{
  "num_hidden_layers": 10,
  "hidden_size": 256,
  "num_attention_heads": 4,
  "num_key_value_heads": 1,
  "head_dim": 64,
  "intermediate_size": 768,
  "vocab_size": 646,
  "hidden_act": "silu",
  "norm": "rmsnorm",
  "norm_place": "pre",
  "norm_eps": 1e-05,
  "positions": "rope",
  "rope_theta": 10000.0,
  "rope_fraction": 1.0,
  "qk_norm": true,
  "attn_scale": 0.125,
  "bias": "none",
  "tie_word_embeddings": false,
  "parallel_block": false,
  "init": "normal",
  "init_std_qkv": 0.0193,
  "init_std_o": 0.00432,
  "init_std_up": 0.0193,
  "init_std_down": 0.00432,
  "optimizer": "adamw",
  "learning_rate": 0.00207,
  "beta1": 0.9,
  "beta2": 0.98,
  "weight_decay": 0.078,
  "lr_head": 0.00504,
  "warmup_steps": 455,
  "schedule": "cos",
  "final_lr_fraction": 0.1,
  "batch_tokens": 16384,
  "max_seq_len": 1024,
  "doc_mask": true,
  "train_tokens": 141100000,
  "max_steps": 8613,
  "dataset": "wikipedia_en"
}
Each number is 128 + 24 x the weight over its row's rms, rounded and kept within 0 to 255. Layers, rows and columns count from 0. Numbers have three digits each. The size before them is the row's rms in percent of the matrix's.

# up: layer 6 MLP up, 768x256, rms 0.0546, rows 432-531, columns 192-255
# down: layer 6 MLP down (transposed), 768x256, rms 0.0401, rows 432-531, columns 192-255
up432 237:154127138116158101119143141134136123159147098066095175122111157147130152099154084149145132123138139109111180160147147115113132166115157147103142144082184123124146132134136125119134129149172124
down432 234:070161161095121143132132129098144154060106158134120108099095121137153107141111128113133145159109130115132078153122138149112100092167139099107134143142097130132155096089092118138138153123094112
up433 053:143112139125108146107124140106177124131133108152091089116137089106176178187131122154086105098148146156135116111123148106134104091106111132097106116123146126132107116175086125138151115107128140
down433 043:105140095131095102113113102128096131089130118144124102093125115148143131132102084129150111114101128114097142138157128127139079154118159121146137156130107148057149154121148132119132108102159168
up434 046:093079131115099147114132149087112094143132129125117135153144131079154177187124118135150090104141111126154129090135099120105134109141148126156112082148149127114166106097135146091173113115117104
down434 036:145148133117102141109094096138183099158101169143140117164103113114100101144164136129104142163089109104148154111129107137145126112133172112117147145134128118165141090139103143118113146144141126
up435 043:131114120095104132139131123158183114152089135135078108117168123077147142156104132145087112092122113164094105153154151119145152124098121167155087150119127085118078123195148116160172103124124126
down435 034:108117105113139121153106090081111144135129090107151135090142151152130120123141117135133159107141138122123113084176159111130054106153113142127122122172098144189160155123130121152092128125141139
up436 045:117170145185115128117124096118121136168136139142164161114126123123120133098143133116130159164091163115110141140132120101143128145132149086063190168122127130124123122150112131111113143135130145
down436 037:125131122119135094159131153111092129141135147111154128134104140137132117143106126118159109156093128160171171120128130137103111095122103134137119129104178123166125082112139105117153117129160115
up437 055:126125132108112140112131140107144117151176157142099114158153141102151076192136123148104092073147095169145138113125121075130140109106099169123107090136145091108086115125106118116198129114111170
down437 051:126097088140103110147125090100145102115112135092139104122128112145109195123117092124165108111124132126103119124158128154096091124164167111136114143144106121244124108112132141140112098095152167
up438 046:117150106147083152111118094148071132137116120131133148101162124177121118154123100122119143160147119110106116128147115111113121143126196120119181134172106111103169117110120124133112135116140135
down438 042:112132153095161127129170144137117142123139162102147147152124124119108092114163109138124156163150145127134125115116134166096112157168108118133131120152160148249117133114146125155112155126147079
up439 228:122139120175094110103106150115126136129147144139158120147134144133124095106130127103140161136141123144163161142137109135135149130113132135111110158165156107113096117141140111126148148082153114
down439 221:077115136163124126109102097113113130124120112150109132088091122149122090143093151114135153125156103159153114104150117130119135127159152128134142094093121106151158098136107096117104142156120108
up440 043:095129146112127184122115140109102113123123099106153122174169116072134059160121132143131101113110110151134154115106130086132107119092125099132163088121105083111103065107121126087150140088140107
down440 035:137145140119120132156104117133146118130116163118111136114097126148085132123131073092107104193135123079138154155134107171152153096143168138099153157114137121170138126111131089118077140140137120
up441 048:144149137174071135098136103125188108123098093093141117100153115160107192150110095133102123151133132122112116156139135153104124132118121133137164166132134133130154145143140119127127092141108112
down441 035:117132167164127112147141128130101109126167122113158170123146151085128065085135118110098210089170125129142135085112112142111146175136108124095166121135149131060163119132134105160113138128145109
up442 050:152134130123139127180113155134107088135097149130114123120122089117151170125146169168130117104125130098080131160156132165154111115162133105100114149118130147132140157189162109099070124090124101
down442 045:146122129115138157080132123131154141121113141162100114142139133089145037130134131136130152136101143127145173116132140142150123113096148168184128126074164145091159141112117152106154148182137141
up443 039:111159122138125157105124097138134148108108125146145141113125128127116103169137149094108139120079177169099132137145122140105126128131109055106143107133105115116106151135116107105118156129137133
down443 032:126098170115110126140134178128121129169155151152115152114121116161149051124095123118073097126148119132135126139124131163113154106135134194144137142117126160130137092123112136120126136142154125
up444 066:126128134144099125115124114086092101138118121140147127120104134147126192149148136147101141146125130148135135170137139156124128097169136112124126159122168132152172161157125145094141113137113133
down444 060:140146131142124144105149131143151143150125139113157133150156143101139067143111124124125171123126109123131157113105112103158131153120142157154109077092144107017127116104114096175132130112133131
up445 227:095087128116143119099092120123107187123122117138147135134116166150125159156154132114097155089114148121101131120138156157178160190131160119114120119134156118122107181136105116104152101110115116
down445 246:153112151109159157102131154152145092132153130109135100133121095099119098162161112104100122124145110110162142143160093116135119080086138119144117139131087106081129084102180125169106140141137149
up446 039:112067138151143161158120116124097127173090139126120161150183127102135101138125131151115131121082067092115150128153118165120128156133150129103133183119142090101090105174156111110077120095106121
down446 036:122132125112164141120104129120202156109098108094104158135138102135082138143138090150114130153163139127129174091147102188082130071135131148167124116121154089239144133124129081132175131146129146
up447 048:122175125130144132112120098124153161090131099150135119116076123124103113113166159096156118143103178142122136130137129142139132128152088075091129085117168131143126135124106134105112149114142122
down447 041:112101141139109094136111137140073112132139128176113097131119122181179150116083124108121065121141143107103104165121145121110126157103144131159129172117154125107100131146143125114144114104136148
up448 041:127150129156110128118154139158157143133086102105148147120116113177116104102095109135129124178127141092109143112092126159074109154118111158135131137114154112128146152126116136115130123142131102
down448 038:121157157133154113103113133151148144149149164112136114136120130159091107119140170132115124134168161120103101147135122138115169100110109123102152160115149122057114154167125104150122136122106130
up449 047:136154120142137127110145082144211163172136106140147128063102142126109127111120112104164156155083113133155138132127148146091153123115149154124133127122108132131116154117117128146148116157159151
down449 037:105088150145144132158155130133096128130142115140126147130153087096163137129140169116150110115175114133132112147105146131133131155124106115109100129140101136105137090126100114156124102070114113
up450 039:143096118140098123147104119125152137139109172106131127046158114151132214083120098137133122099140098104138131164139139181141130142137094128128130164109127127113113139153141104162149107122129108
down450 029:090095135148151138114101136100150122126100107096104140129156154072147108152173110119106165124138108118161150062098143127141138113162121128127111137147145133117142147128142099089148117134134095
up451 224:145172091131123141151084182144096136137134136146109116118135118117129122130150148138113111107160137102138185132092103133121115137142130106098102150177090117093133117172129157121121139162153135
down451 257:115082128173129130109179102125151129111114130128177110158142125081144120123129101121114179094094141138112110106195125089144180158105146131121149110138097125084118126129124144101138099072096100
up452 060:145124134098115175100120155104127114092133125154125096147135137075143194177164158126101110089130133133114119115144137143152103094157110133122118078129128125133146150140153137060133141097132108
down452 049:122111107107127129094119098111144132144132140145102109098143129123138032124130098128110137142139147103120145153142138121138112131111142155187152163102122141098144136110130139104104156142145129
up453 042:130117099166143167136139109103155152136102119158170171128086130138123146092138125116189144177060145142145108128134118157105105159134125099114152134128137102149158133118097143140146114151143141
down453 034:108095153136137107168134135172123142134113147132126127152126117153167118136127134128106106136160126105157114122105151165119135130157130143132143142135162129045125123146122098125100133097132112
up454 052:128150108158144137105128081114117137113130114144145149110087132180094121137182145098119143154091159153142111135103122146088121130105132108125150141140119149126125138092110142121109147158136135
down454 045:113135185094126111129172170157098118134146150125111158127151098111139111084127143146119106094173131152128111100137140117101136178140129096156135143131135141125106142134124134142129132127095093
up455 047:157155125141081148093132112149108139168140141175123103113094133128112168111145146129121129166093139155108117131145131105093113081166126118104117126131153158141174163121138125092141107124136112
down455 041:096120081157112154098125109160132119131138139151129098119159133088173102159109171108115153100110149142102131170115113151159106168096129151167136138103167127078157129093144136141117146126149116
up456 047:126154130110098140093098133115129074142121118105145104129152117078143139164110129146116106112133109150126134158153153141122137107113128151122139117124144121123110102175151117101151094123111118
down456 038:152132136164124148139102099090126103135132123123160134111152151098121079168126084103124165132137138111159159088113130151121149083132123133114130118120115160106137104118116087126105124155143134
up457 042:138123145155156124116128110126178133168135132085121128069134116095124142150125136104100098098131129149131128161133114130149104107128083150135111136119154139129078128149110123154140139162102115
down457 033:126117134139133094152118123091094090118107111128152118134147139141140116137109086081140089129121125115157150082148114107089125115138111128133112111111135118108107126088144102077167066110150161
up458 039:136148156113140128127138132132130102132078114143103115089103132069121099147117154091119140088094109092171145127093146143127098123104125163172096118088121108130089125156128141093154106145100149
down458 033:140158160135141118147162119159130104177125109169145125151122121156095136134130157119134096108106113120135117111163117080129081083151126127107125135106089157144085140155094106143124096133139161
up459 042:126123136182102108130140089089102132153104117118120144116129137180130151099128098109138161160119144066158148103125103160108124160133171148121151139146111112116171159114100145117111113124136143
down459 033:153146168142161122127160100170144136114113161120146134179105119123086106120184176132114144164149116165095141140114122139125135150129149083111094135145164119205124109157108140157146120092115121
up460 268:117173095097163105122151111097112095119163106154133125071124139148156141115118119106127132118122123139109124091121151166099130130098147142121154077086123090096120109176139132146152118143110132
down460 287:095201162136152166132095111108154153149086096154112133122144110143128106137116119104175156115094150129116098171159126137090137119147137142145119151148099121079131169108100133134135134075110102
up461 199:147106145147130094124162152127136119111109162103119146116168158182111171130113121123134094134126061142127144136116148147108116125154134106161136184121148089112082094123133124112145159151170133
down461 198:142143134142126128150147112166134120113131074128122135137099133097120135114134126138141118145129145089124160154154134117116141107103166123088131123125090162116137151123140125158104135127099088
up462 048:144139134143124147171151135091134129138090124149127170143160111122134152112102102117143129113095112107149130115141113146120137167123159137122123104093097096112117115136136099116129101104145137
down462 041:090156141123161121130114125158167154108095111133131149160102115131080104094167131140103129107172134113114131144118141143116115075148135109088109156142123139255144131172094091150148122158129127
up463 039:160160120151114117123111159152128118139107109134120129123078090114127129125091124138128127133127152180117116121112153143095123113124104147104163133115143171161098141153097107101141124125112102
down463 035:126145136121138129103123130138106132130128153138125120098152126132144109128117129115112143117124159160132131111121098138127140123127140162145165133108137147000104159083160173133115106132115147
up464 038:157139149114116092135108149113114131114154132069102094063151141095145160139148106125101118105183156089130143140112111129158137094102138171172117156111164085129097112134127112132119156161109116
down464 030:180123148146161084140142141092102104100128105137121143113174135128120109098141109107153144150148129134158140116139086109144100126142135148133138152140135112104118106097139115113127142147139131
up465 037:098188111145074141139142141164092158154103100156145168126107126157087107106125115145180111158093078082087139102160111142137106162164126094165138145110063102125149148131194114083114087090104135
down465 031:126155113139151163113130134132131162148138130088112150144103132142115111158118109121118143116141128115134137125131133142165145107125126132119133144074125115190118139168121111151108122151094128
up466 047:141148129173158106087147127119224147158086104133124137058107098117102172126099127086085124164130195147100096127125163143078141111109146103127134115118123145141083170135104131139138130155177115
down466 040:114128156101116112125144121129080118104143149180129134113123113156162080089146163120128138110134130127116133143129122116114110160099123143120146116144118158043143118112132166100122114098127112
up467 052:133150128133087181159151160110096141158116156144106137156158113132140162147134127139140097091113065093152123118143114142148120133147134170160125120110156083105133132166132120068159132122114132
down467 050:105143091104148134112118104146181159143122136108149112125143137140086143136126111142093149121124147127110128128140131173110115093170140145159137143143143109255137144147113118162151158153153132
up468 057:152122173172144107109129124106183147161120115168111142126100108099136106153114113108121136128112160154120125112117133104117137125124114161098109124120099130139093142154065124145160133156134143
down468 053:104110113096087092129103154113131108101158130139143111118104105162136169141098096116118070133115136130128142166132110111093110124119161136136120124133102136084125126114118163131136072103151127
up469 045:111137186153119139139135134104138101067103071105158101167164112098135188170123129120097117133129111074151137137119158181126115134122111118128137136116160146134138132146141125140076103115124100
down469 035:085195144151137128111102131155154131134150127135148147133098109114130102098111139151115127109144112108116133160117098115129132111093116116116171165105111154111126134136123132131136163131123120
up470 052:148083140148095138090121123100137116101177105141130132123147096130145196191148095118118108102149110122139107146132106132144105109129122112124127115141141134121101105120103141133136124105106113
down470 042:118147128127128104103150130149145116114109144139127144153127127120158071181097059098124134143117140113129142109116111122093100127143180115122140147101136149088137123106132122109151100134169114
up471 047:123180111098120150102105125140095132155167177174122123081098138084109107146131144130122110142091140140129112159142144073145137087122137151158153126130112127133131087138113135098162149130111127
down471 036:120122089131146116134136145118088116149122134147132127106176136128132128143108132094149138124079121129150135106145149142173079149140116159144127110134136146118142103093139126133064159136174124
up472 225:111145111110142144134071140137138136110151117112111144124133143161169167129126122128133139124149176146127160114119111111140130145153137107087086115108107137093113153166132156154110097121093110
down472 233:112093109132095133089163134116136106149102140118166101126127141125101139126150102138157121106101106084152154140136136134126115146140109140131148172138104134198096126111148094125135123127124085
up473 049:152124100122127162118135125115129128179139172174105138095147155102122157152162163132095082063100093124130142151165119132103156096133122132132099136098142109131134152164155136063136151108120131
down473 047:109079099110133138134135117120166134118088118113106123126172116093142114106128120138155138105125147101111159086161141137099117140147128141194136113137151123231157119117127113142101150117137150
up474 045:069170109126161154116120111128151106074112099102153124131116141102106043161068138142149122148120121129163132115112146134135098130087124093146153120125147116125104090122132113165116100138133100
down474 037:121145146167132117136109111128110115149127148130122153137113132143115188103128122131162112102136102115110099150098119148131163098108109121028137164137108115113104133161147103135088120135117138
up475 218:118173128102118112127097177111125128130149182108091171105098146113105121097122138103152107151116112118130156125102111132121088125140117099124086128160157107119122124156082130181144141142109172
down475 247:169098154129150117131098107203127159140126134118168123145111108176161132166141108130100123122120093138108110111115162122103155120115161133087145124127084104092128135113134123071152139116123107
up476 073:110140102174127129134135087120134125075130119117169148119099152165074192116144124113148140215129143084126140141140124157082147156133150103124160142163140154135170139094115134126076133141153116
down476 070:126127164125143108127136146114123139129158130115102142140125110110141118115125153134126129100168114144122135127110134130139154131095074095105113128113161105074133124146130121094139175124109112
up477 215:085105180152113114132081180120140126163123135174156156168148135121079125140108131088131169175134173130083137121133136117151166133142110142092122062174134123109107146131162109131133140134159137
down477 221:169165114134082156116171102096129115111151165114161100091089116141175126132151124161099107138125103126155132141113128099107078112099145118143175138113123132123133078161114123131132102117143153
up478 061:106086151108119114120107129124165119085118099117114087126137118055124140216096124130062090133140163159135122132082162122097123098092130156147105144141125131138105131143122147119153120157139128
down478 052:137135150125124098125132117125090112127148144156173125079136084153120149099130100140137112103131129142123109139171133119112105151108138139137156123140099155073127128117117161110105114097098143
up479 052:123106120139140149149134150134197145129110094075121150149131114182128145111122111144146113102131098137114132104113144132135098159088117144111139121153081151120112149125136116148111121117133130
down479 049:136125144139114160117098105118129126116145139092111135157133160128087135138110087107101105109156139105126119108147137115104186095127142099105110129117112132091145135174119118118158078143096130
up480 048:110119133149112135173123133158049134174128161145122166114148143152093132082142143163144133131132047069100150147175118129135103131158140117113121167103139127136165152165155127088069115108109119
down480 042:111146070148159148111110112138151158103079076113143103172156134116125144156126119159125149099127155107113137098117136154100112106138119129173120120099190088244131148142158112128176160176118126
up481 053:151125140180143104132148133088102153163094119119127156093117106126152167095151148101165135127135112066133149106173110170102136130178183137121127145117112117117163138154115139095098116134131133
down481 043:130145162092152105122155123155140127121123148142133150140073120113104104131145183150148127164142153133147172140114114127110107152122139131193120107110140121234117118124107121104169146113125108
up482 229:103093149105112100099113141111153134137123139131184170134080159140110141106085142141136162120076114125075126143125142163125110169138124119154142127154111142112128126113134141137107104169089151
down482 231:151167146110150148137075087133122130141126131133136149147107089131112170118118144108172117110091175124137137107142155139105122122113130131119091118134109114079137106138092126103165108174165153
up483 056:126120149200150124101141123099172133142145107154123156090114098101116147154081127080122117116109164160149112142125144125132114126126121114114144104119142138153082151117079129155124116164139126
down483 046:084143135106084090118114124146102108117114113160141132142108118172160088137142104112144114106092145109118140138122100117109095113114133144096129130121112140031142119100152137106142062121131127
up484 039:143104165151129101153092108101139146144146147156100128119146109139136208118146167132090121119111131073128122154143121156125147128128134147123121159133123132131112167190126119099111148143126136
down484 031:154143109122132133146105112117099138105135094145146112083127113117123177140095132147161100136140164135131144129164148131123105116118102114225116088157122161190122128128128113090169131092112120
up485 059:127116103109077180130133118131117137120141078106176133168137111201145128114142123150159139126119071157092134108134144134135106128112130109112150119149123153127143124094151121148134099112143133
down485 056:109120110169164143127128123157136138124141133114116142135150141093145092121108083111078145114111122111150112135084174136131183120144111113110108127111128112058143134152131125156122164128142091
up486 038:113121105109138150086109128131143124133136109080108119107078133166127165176141108157152138113135135130149127128100075100147094089101134119114149126158159149097118119080106112102141135135097128
down486 035:168131120166124104134161141142115084159121106156117114162167163131087109107111095115098141144156100138149132078116145153112146143153148109087136176133168105102121122117135106148132130137140137
up487 043:108123167148119167093124139118096119102149116145166087150123124155136094127131125142164137140147117159154127094107148099108099134151111156103116099146106147132125110091085114136138129089134133
down487 041:081126110149096120114106149144114116109152130134127124103085140143133188122091155109143060125116159134093095196113095130123097153115137157099122172096100142125096133118166137121131102103156136
up488 070:147139143151105144096150084109154156114094045113161137137111162136100144120140115126179139163100118109105142103143132151091129140124133120124123087124148121139128140100135142129123120148165122
down488 077:074118140119156096141124146163126131132171143144109122128126095142144129096086169151095115105197151108150096151112134152087106126136108119141129195129135119079117128145126137131118127121094103
up489 037:123115163134151176138128121126102113150103154113142140111144161111128156148115139126090115123071107126118127137139134133119123120129108133144141146111155096122110142144129170071092143128108097
down489 033:130113127146136139122104118154156133137117111103110138122144126137112097133140118146089139101137140117121150104172125127074154061131103161161146141153157115169136138175115120153132145160137147
up490 040:159124094158134117110110143109133116134156127108160135121102118182132182103131095113147151168135164098137107106107151136101094107122129097150143134168103179138128131093105152134156135156143134
down490 034:148109154135132145113142150161100109130126180132111124143150140097140071145131139112126116145092068143132107137099115119153143153116140116099143113127120135012115093129135160118120117128108082
up491 050:074161083108095163128123119161109130117105117137108107139109134125116092105189160136109130148121124112108115113146118065111101097142135108112144127154114141130183095135127129097118138103140135
down491 045:131108106131128137154123107131104117117152146136131109116148139135134142121104122115135127131115140145114117155122147128123109189133155134156117160100146125215128119134148116136112168136160134
up492 042:150153100113131118091132115146153164137138130140127133095145147092108083152097100095159106121147124162111127088167102112076167111121139173174121061117134106123123144081124144125170116137152126
down492 037:101087144110141094155123118097143114166142156136089117123142111151104133115138138133065113152160140059139125143139129158111130119154120136171134131156113140169108110119129147147067158122118095
up493 054:147153131155136105151136091127119165100076115141133155133111130143086200120155134074124158169088152112086122137132128168074162166151166107110149157145112144142137123131154138138066142149151124
down493 052:130153173102155116130143162141120130141148128129100145129118091118143068126134165171097138117196150148152139125127139135102149138105089123158131116121151137127125124137089135123148160131086113
up494 068:178110107126111122139102144149141121114148111112136172163111140163124159071123143112183162132143092103109162112132128135119113156123158135099118149140105163141147129120148135136116123106129133
down494 059:127110127114158147113127117137119119107104125096103129140119147080140142176140125116117096155100139124140093138115134115110179138127108107134128118101143097084119130143129135116170102141110065
up495 047:121151139132161082126112120122184131108120116101101126084118127089108209119090139097104146160130165131114123169131146175115159114126132129157124156110162128146076163165138130163123109179140132
down495 047:148118159145132130147104121110086144145148111176145150135154137143152118098126158131151152100145105141125102113121116110144118127102098163112139104160123125061137108105120133128108135119104144
up496 213:079149141125097149119100129117133109116109165135157164124118106164112131144087148108135151118092063140083125104115134119142174188131092112161128161125179103116124115091096113120115117109160144
down496 215:194168115123150086114163110100153131104114117111131108077096138112112137122163111133127118157125137133151152164119113118102093104107154137117121157124128168089142118159131164154116126139136087
up497 038:169094129158129135129125112113127153141120136147163117143112106126131165171131099100133123084113128111135101118105130127122091110146120111158127110145120139132073124101056140116109179109092137
down497 031:123141182130124108105156174167121108113104156147118136110112120118135093118117088116083084131106137135125137134138098114118119127137161153160142143086120142094110139102128158118156129133155132
up498 039:124157105185128129132119106103147122095143128174145133036133151128092205144138131092125116133104141149116121164165137159150114125149151056121143137123138133135107132116127159117092136091159118
down498 030:099100149123137102097129166119139118131097173162076154134093118142188080123152116112116122143122103110128141132116123126119119106117114147141138135121159123090128101104133146100142137126185114
up499 044:105150144165126149172109099143129129110146149148106122114145105124107111124133162136102130111133127163140139165123146125169110130147119086096142163119130130132097104177124104133086127130116120
down499 033:117153109127091141110105130105120143139107104134106118123117142138135139152096075122140103153066145121121145111117133128141115102112132162160130098090138126097139144096164133093171096142162145
up500 039:127159158123104114114116140160166134141145111120112111090141112102098156186124107141120102105160141199108117161134111085141114100106093111136131120116143118133094130117135120099143107150104116
down500 032:102114124140088103145142135122078105172134108143129147119180133138123120121109080102087148087146139126158145076128137111124127133169149150120167155113135133090124131101153120143113115174152128
up501 241:120096171118073118101118129119132118130138124139131155108113122164085113115101152099145130159122109127105167143142115115140140134140127141095133107170146073081124125162119110128138166114110132
down501 245:138107103147081149141115153145119134158105109112106130099156132161145142140087145126101112125168116147151125124100163136133113156144095137098127125135103149128146167135108092138143119116166083
up502 236:114116135093122093113128121173143127109178121116153121117128161105129132114106121112140158126148101150152141128093125146129140129114128170122141136103124136141080121145113105120140143085151120
down502 223:092117108138143138137110119156121142111117140102117102118112130110089123167167125120112123121137130160176101108140110122133127105145147110096103094131118176255135151131132181097097147097122143
up503 043:114122131179127079149125114135120126115128158151100154110091133150143181099168157127157145136078139058133124125152127167120110152168165118118133160140122150127163161154117139117045125122127123
down503 035:152140140127109143091118123133143143117155137156116125171119144080143108127123176170143125120102135159113120132129130102103120111090154136162138136101141107170124092167097175111183131161107125
up504 048:115138162121122136115133104144192136134107097140084141086130117054101109165125122097108151088067107175125129138115117114153111112102125155155152125095138118120077104149116127107125109150116134
down504 040:124158122135136103166123124123134117175141111169112153129154150176108119118110102103104125114126104125140121105121126132114124075174154152109154150119117126099111100116112111131130114135157146
up505 033:076112174172118118121134134151097125078137135094151142107137112112129111173131153110124089134163149105152143105130104149135095131148135098108156116141163148116195123130121142124087126117132108
down505 031:122146153130094103111107142135112109158141165158121129109097108163105157123101151128155077137124125112133137158127093146112159110083132126127180141101152138108119104143153157089144141134122120
up506 046:103082180180086129146135104121123133131133099112181128157132130169148177118164098151181156147114089126159126100109126163116084158150122150102139160124144143122147143117110150137102100115107126
down506 044:103156125180111109107103146168148138152152126129145120149097140122115183116095171136102089100138142133115103150107102119101128096107131119122141198073127112106080120170126137126195125137130129
up507 039:123128150104090140142104100132117147111129120101145131151156152153118119139137123160109155132108117073142159136098129137157141136080129102122170159147140122118118121100150150131076130122130150
down507 033:147159140166152108140158123163137160114129133110130135148136114148115143119135108187129136129155080143123107115127165150098179082156079091118135147176155102121116118108127117163123146124090113
up508 058:165144161139123109078140135116172132127101074094111108120092099109132170164119090099107088111117122162120129121097137124098118103104089143117130091096173104139102122136102146115132108170099101
down508 055:104151118124120090142113139151091077155157141157137126117140107153140109115098122111106120117165161114145140118135119118103132122140168124105164192109145138020110134131122116145138103119125138
up509 055:149161148122136142094142126123130128162132122143105122078122139073128081170115117122074108112159137159140126131116140086145134096103108178144114122121153092122101131158112136105185145144095140
down509 047:118113134093126089165139136101093098135135123124152132098162114163102136098118109104155106115128158124146137100177140101105080152147127141133126126136106144145117129119135110154104087104146146
up510 251:121128088175094167103088160087110131151157134134122162150112123105137119119080170113115158158139132158136101106131127149131126123146142131108102098112102145085137144125150120158121116158092120
down510 283:097124165128136103152091091118145119142119116182148097127103127136129097118087114153146141116102097140120128098109114134145149131119130150127141150064107131110142137129128086107149131126114104
up511 049:135166125156148161096124107133148147055122101091167122157099153163090125128179134108094135129092134122124130116118131103076121141131113124116157118133123132130162116112101156109091131138128137
down511 045:129129153142144127148113147143128119115162142078107141128148109084110130119088130124079108077167143106125134128135105131070172122143122100129131179102157128142124125178106107139161142153121131
up512 052:127150156112128150110144133129114119063076075108164100144114148101141147164169130129111111142122184142115111117123133144113119104144093105113133083109173109139146144124143145080118129139157093
down512 055:108115137124108094135136134149107123149158126165133115097145117148129053075113150125112133112154141126137127177131116133131110145105154156118158185114120149064130141136132133134123143143128128
up513 057:125142156138109116117129091094171182128117090147158105112120147116113190146151116115107132127086170138115115132117140155102147118130107134138116114117129142143096169131132154127126137159151144
down513 053:093106153158112096142132154127094130125146103169149128089136079125168126095119149122127093076157159128134118161128138092126117142083091128148142155108116134050142107127110127131138134092127134
up514 211:125140124122095125147100137089140127097131155117105120108101136151147163098105134147148125155135124142149155105153126095123108143149134121092110101098143131094104130169136153155137119113115115
down514 222:128094138154115129110154133155127102133123115106155131129095147122106132159164113131166134118100109099164133148137124174115147126147115134126132128141123141210102187094126105116114118121133127
up515 048:152153101141065140108139124114097127158134114159130143107156106149104216120104103129155136159118102087082133144149133131109133128137168098131133147161105148136175151131141131164140132126127123
down515 039:121136142119171138106153124125142134107157177136131148130116139139137050145154150144136178160109115143164138130096160151164100157122085142150136087143131157059155101100124148140095173109155078
up516 046:145140166118116123135125138132106136155090135077148122112188147154124152116132134154116115078131120090107150122160143183150136107117105177147139152097156104109124169167175129081119122128127101
down516 040:130113158132152137123123107102160144141119145113118146161179157107071083120144137133101133115154133123165164095163118129113164089134097134160135108125160096155148128161128134142131116170110108
up517 044:133151176145152114142121135130132163098102103128099130094121126085118093099136182103121140146119209129136133133124115133149130123154145092102160115113149141136088159151127126126113151137164125
down517 041:153147151096106109138146134146077119151132142183155116100091129190132135104130152142183102166136177160109094183142126109112080147102135136172146116143128148184107137088147168106133111103131141
up518 039:156160074095107134108127162141126106130095116132126112098118150136110165147120133154112107128146110114100108126163125124115124101124142115179118133131156131127169133134170150115170126115122082
down518 033:130082138091150147091147128134144134102122163127109149111154152098126076105169160134140176127127129125118098101149142117160113146145110127128148137164149109095160152108142126139082160116127109
up519 057:152126165101123119135121161116139094121123135097082104114162090080155170129107108161112140085157101118125129127128131121162118098132137183142126140099152118119103116185125105131134106108105106
down519 051:131170097151132127132115091103142125097116136129151122158135170124086115142128080116132152137083120111124144126119095097129106112147159141139131133108129143167118149108146095107144118156152112
up520 040:127117157143104139100131146137143126188125119098124137118121086135141140167105089139133119158142114180126116131152143090107107091115109091122157144128129096124100123142108125130159086161091095
down520 035:149143104163101143154121111127109121155116117110142139126156155142118122160117084116068174134114120120165157087117105154119155118139160138148168106118116111096119133127144145144110119115127123
up521 046:111153126188097106097136109105132131131138126155155151083100119194091135113128150126145133148102122090134119146151142173088116110145164105109159150156112199125172151131111134113092099140142140
down521 036:105151163110104138107154149156121116127148183167141143120133130096147147121115173149119118139082111125113127125100114151117169181106107115170133089142159145097136102122123160108145138082121101
up522 041:095077167121144119157108134128157129086125116089078115148149124096144172165163158123085102092171141106132115126140139172144144136122108095098089140121193127133081141174151113145093149110135113
down522 031:181108139148097108142080120066104117149125068143102143106153126133132125109091090124138105112156125128121126123142134144099135102102127133156133156131127114194132115157167138089180138151156164
up523 036:102162145116147139120128108112151133142132109086135102148180114114128131182112134113115142080143166160131119093101163103087109109088137140137134080155099137133118133117137129148153127117121133
down523 031:145164152124100135142150107119094110115126137129139124135125116132079111120136106127103103130104151131135145107140116096108137162121103095096140138119093166112125113147108103143114097129097133
up524 048:112104124138086148113112082113097123187181138148158108146152137197132124105181137123166145171138072068133134111145127108125100126139169153170142157149141127140182113105135137129140132141106146
down524 043:128115090168178121129150122136119127122149131102128144137136101102153188132120131137119132141164138125140107095103167135095122140141072081144102100151149098149109111128130107129115162074155098
up525 059:111121111150107141122115136124118121115148113140168138155094123167147161103161166147168131195108118126127123116155137133072100129155108108112116141136128179154193148125124138104134124117119124
down525 055:119102115172114167096124110163120146125139139121132126129149140070161161181092168100116121101092106148119122129107118153146154140099131135156129146069141095039126122146149119130143154124113116
up526 050:116152144146091128140125131180153127171105132115139155133157109179089160089115127144120137143106087124056130148151153139128098135147152119126139195130091116115138151141149125122070076102120106
down526 045:104166126166144165102104138154164163136137135089109131160124158115127096153121136141073127095115135106109137135114118144108158093135105159153149121089157098165133167143120150148150133163118095
up527 270:143126186149155139092125144125108131115142147111120105191105150144112143100112107097110131125120118123111170173168124166120146116132142125110136128113130107080143129144148133168133151126155115
down527 274:126133123120102122137139122125138114128116117139128161127100158134140153123122121136119149129146134125148131134107160148113081145148099152123141126117107119098145133140126144142105125132131119
up528 053:113139134141130117144117164117163098103165140137122105138129098105136210155132144136084110094159146102140118135125119138147122109139118104120126119141137160147122167137120121135154140121114110
down528 042:145151119132094136087125119126125105118101154154148110122109141098131083132140090108149109153051116122134157128141112098179095135092135129147129116109111146044130116078142157105115110119124126
up529 044:142105120170086138117149121110112121064082065112180138180095109191120118073145100143162153186094133103117129119107141157109095154137095091097155146146142122127151138125109126154100092122141131
down529 041:100152129134128125119132147176117133109156169125118117146106133156150121143109146139117113115146132135094087171107119129121147111109123119109133156100132147010111155146127139131155116117105122
up530 051:090141145133073159117118115149108119133131095142159155130094149151116093097140122137187145177086072113143125104116141107107098134120131134142158123127119143136156100106106149090127096113134122
down530 050:126129117177124123131084127149112142158149135143130118136125136140124173133105170120092124106099113091121071127112128136141135086138121127092155154110119103058113113171121142131115139140128124
up531 040:067112134136161092135133112125122098131166116134127148106109137111115068120138173107124136122112133108150139130111121165127128145126129084090126124143155153143141137105137133157098131150155131
down531 038:133148136144109118103132137168130118176119142171125106158086075151173165147120173153160088147111090135116118117105145141115132079110102111105148131136143104114123092121130167136133139106105140